python train.py --norm="rmsnorm" --attn_scale=0.248 --final_lr_fraction=0.1
Each number is 500 + 25 x the weight over the matrix's rms, rounded and kept within 0 to 999. Layers, rows and columns count from 0. Numbers have three digits each.

# layer 7 MLP down, 64x256, rms 0.297, rows 43-63, columns 64-127
519472530490425465465475510475534501495483505461477466498498498460485512469479539497466465507481507455504505507535474495506475469512481496457445435526479484492554485516479500505513472521462470
529490528536521497510564483488515507511507492511490512435546501530524510475504534495546519496499531492491502482477507485466482525482494503509498494492531524499484472523533555472506553510490517
493558495481436549465499576450459468447599508453469592473478516472499525471510472452538511546404516450527461476406460491428525447517493512439462508435477429472482486462516423506520469534467498
548476507497502446478476478511499519551487506469458514483505509527509488471466533526463541490527503532489466487530508476549507484513502498498488464534506501542508482536504516504524508496508532
479536512452524474531498507500442543531503506495447523493535507524514517518480501501510493504519478547511512495550481499541586543537463504455502503529519479494531485498515491490504506523522475
492498475524537490504503485527494520523513480594499538495477471541487470537471511461464497479525454495556476503491491524455461523493511523489526483499505533476519490513521512444538525533505466
475458520503486511525498497502492509435478549478482587476461484519474480491513478535505469534492502513527504484456496512529496479511490513527538515514509497504468482522506514522462477476495558
506504487522493503492547459472514505418475505456535455477461500462477498498486520458490490504464494502478548524506481516467485529481521480474481462513498519440462456513515497518511491523480459
550466527476440534515502511511480477514447522515505567499497513498503474481488453521509472527504502494470547535530447467516469532509469498488474524515493498495529494493503508490526490502484534
520491494496498472506486478488478488508509499537527455513488490502519536457531515492490505463547501491545512498488486509522498510492495482462500465479500465507473499508510474479474470520459505
525524508490489489480518493490484505464492508520525512511490514503502471452537503483499498529499498481450479520505513525497506515467503505502498512507461524479463473489481496504561464486528464
537457470483482501480505478488484503468524474542506500487496531483515486517519478486529464520510490495470499501471505477460465489497523456504502515500479496487523501531471486489507513508515486
524531530489499491489492475510532443455498498489508527476505460462497502473474480473563510531491524534473496543445506473484506509476540495473498500466526470478503501517529515495507497521495510
496525536546499493470518500478498504484499502474505479531500460483500485471474481525506502530482479469485500514466496479457529497492496539474504540491511465489474488487516488516500469496499517
532487516491525459476533511503481494474489494494475505473496516537513507553509503536467520517516548506525504524481524498519500513531550492480471539503478519519526543506519487477525542454518483
462499491491479512503490469490495509464470482542543456519495527536473505513503483499481512470471515547457457471516500481497483517496502487503526467456483476534455482513474456469485507493497510
450520412470515513527508512517517509493468505490516490527515492478518490501459474516533490506528496505507545523526509516497550445504491497458499486496525451515477520463466504516491490475495480
490478544518496572499518479491519510469484580516539510479498524528505515493518506472532539530489508541539509467445524495493490501506462475525464512545495534517500535540494514512519551509497497
547495538434488515452511498525509489498515524460485502472489472486507476496510534475536505484509544490485485525472531509505500533519443464494506515498469547495544505539525480522528522538496443
482500516506576523516527524554490535513516530494518483512561488538516462446497519532475518497532537510521484510509504463518525479505493523501468518484544485492502475495533514478512509505468504
453509476550479508494506521471511503501515566490478511522541470513504505466502527502446436477502535510572475517512533493523485470506480485479469479526482543489510507442489509537460547485498488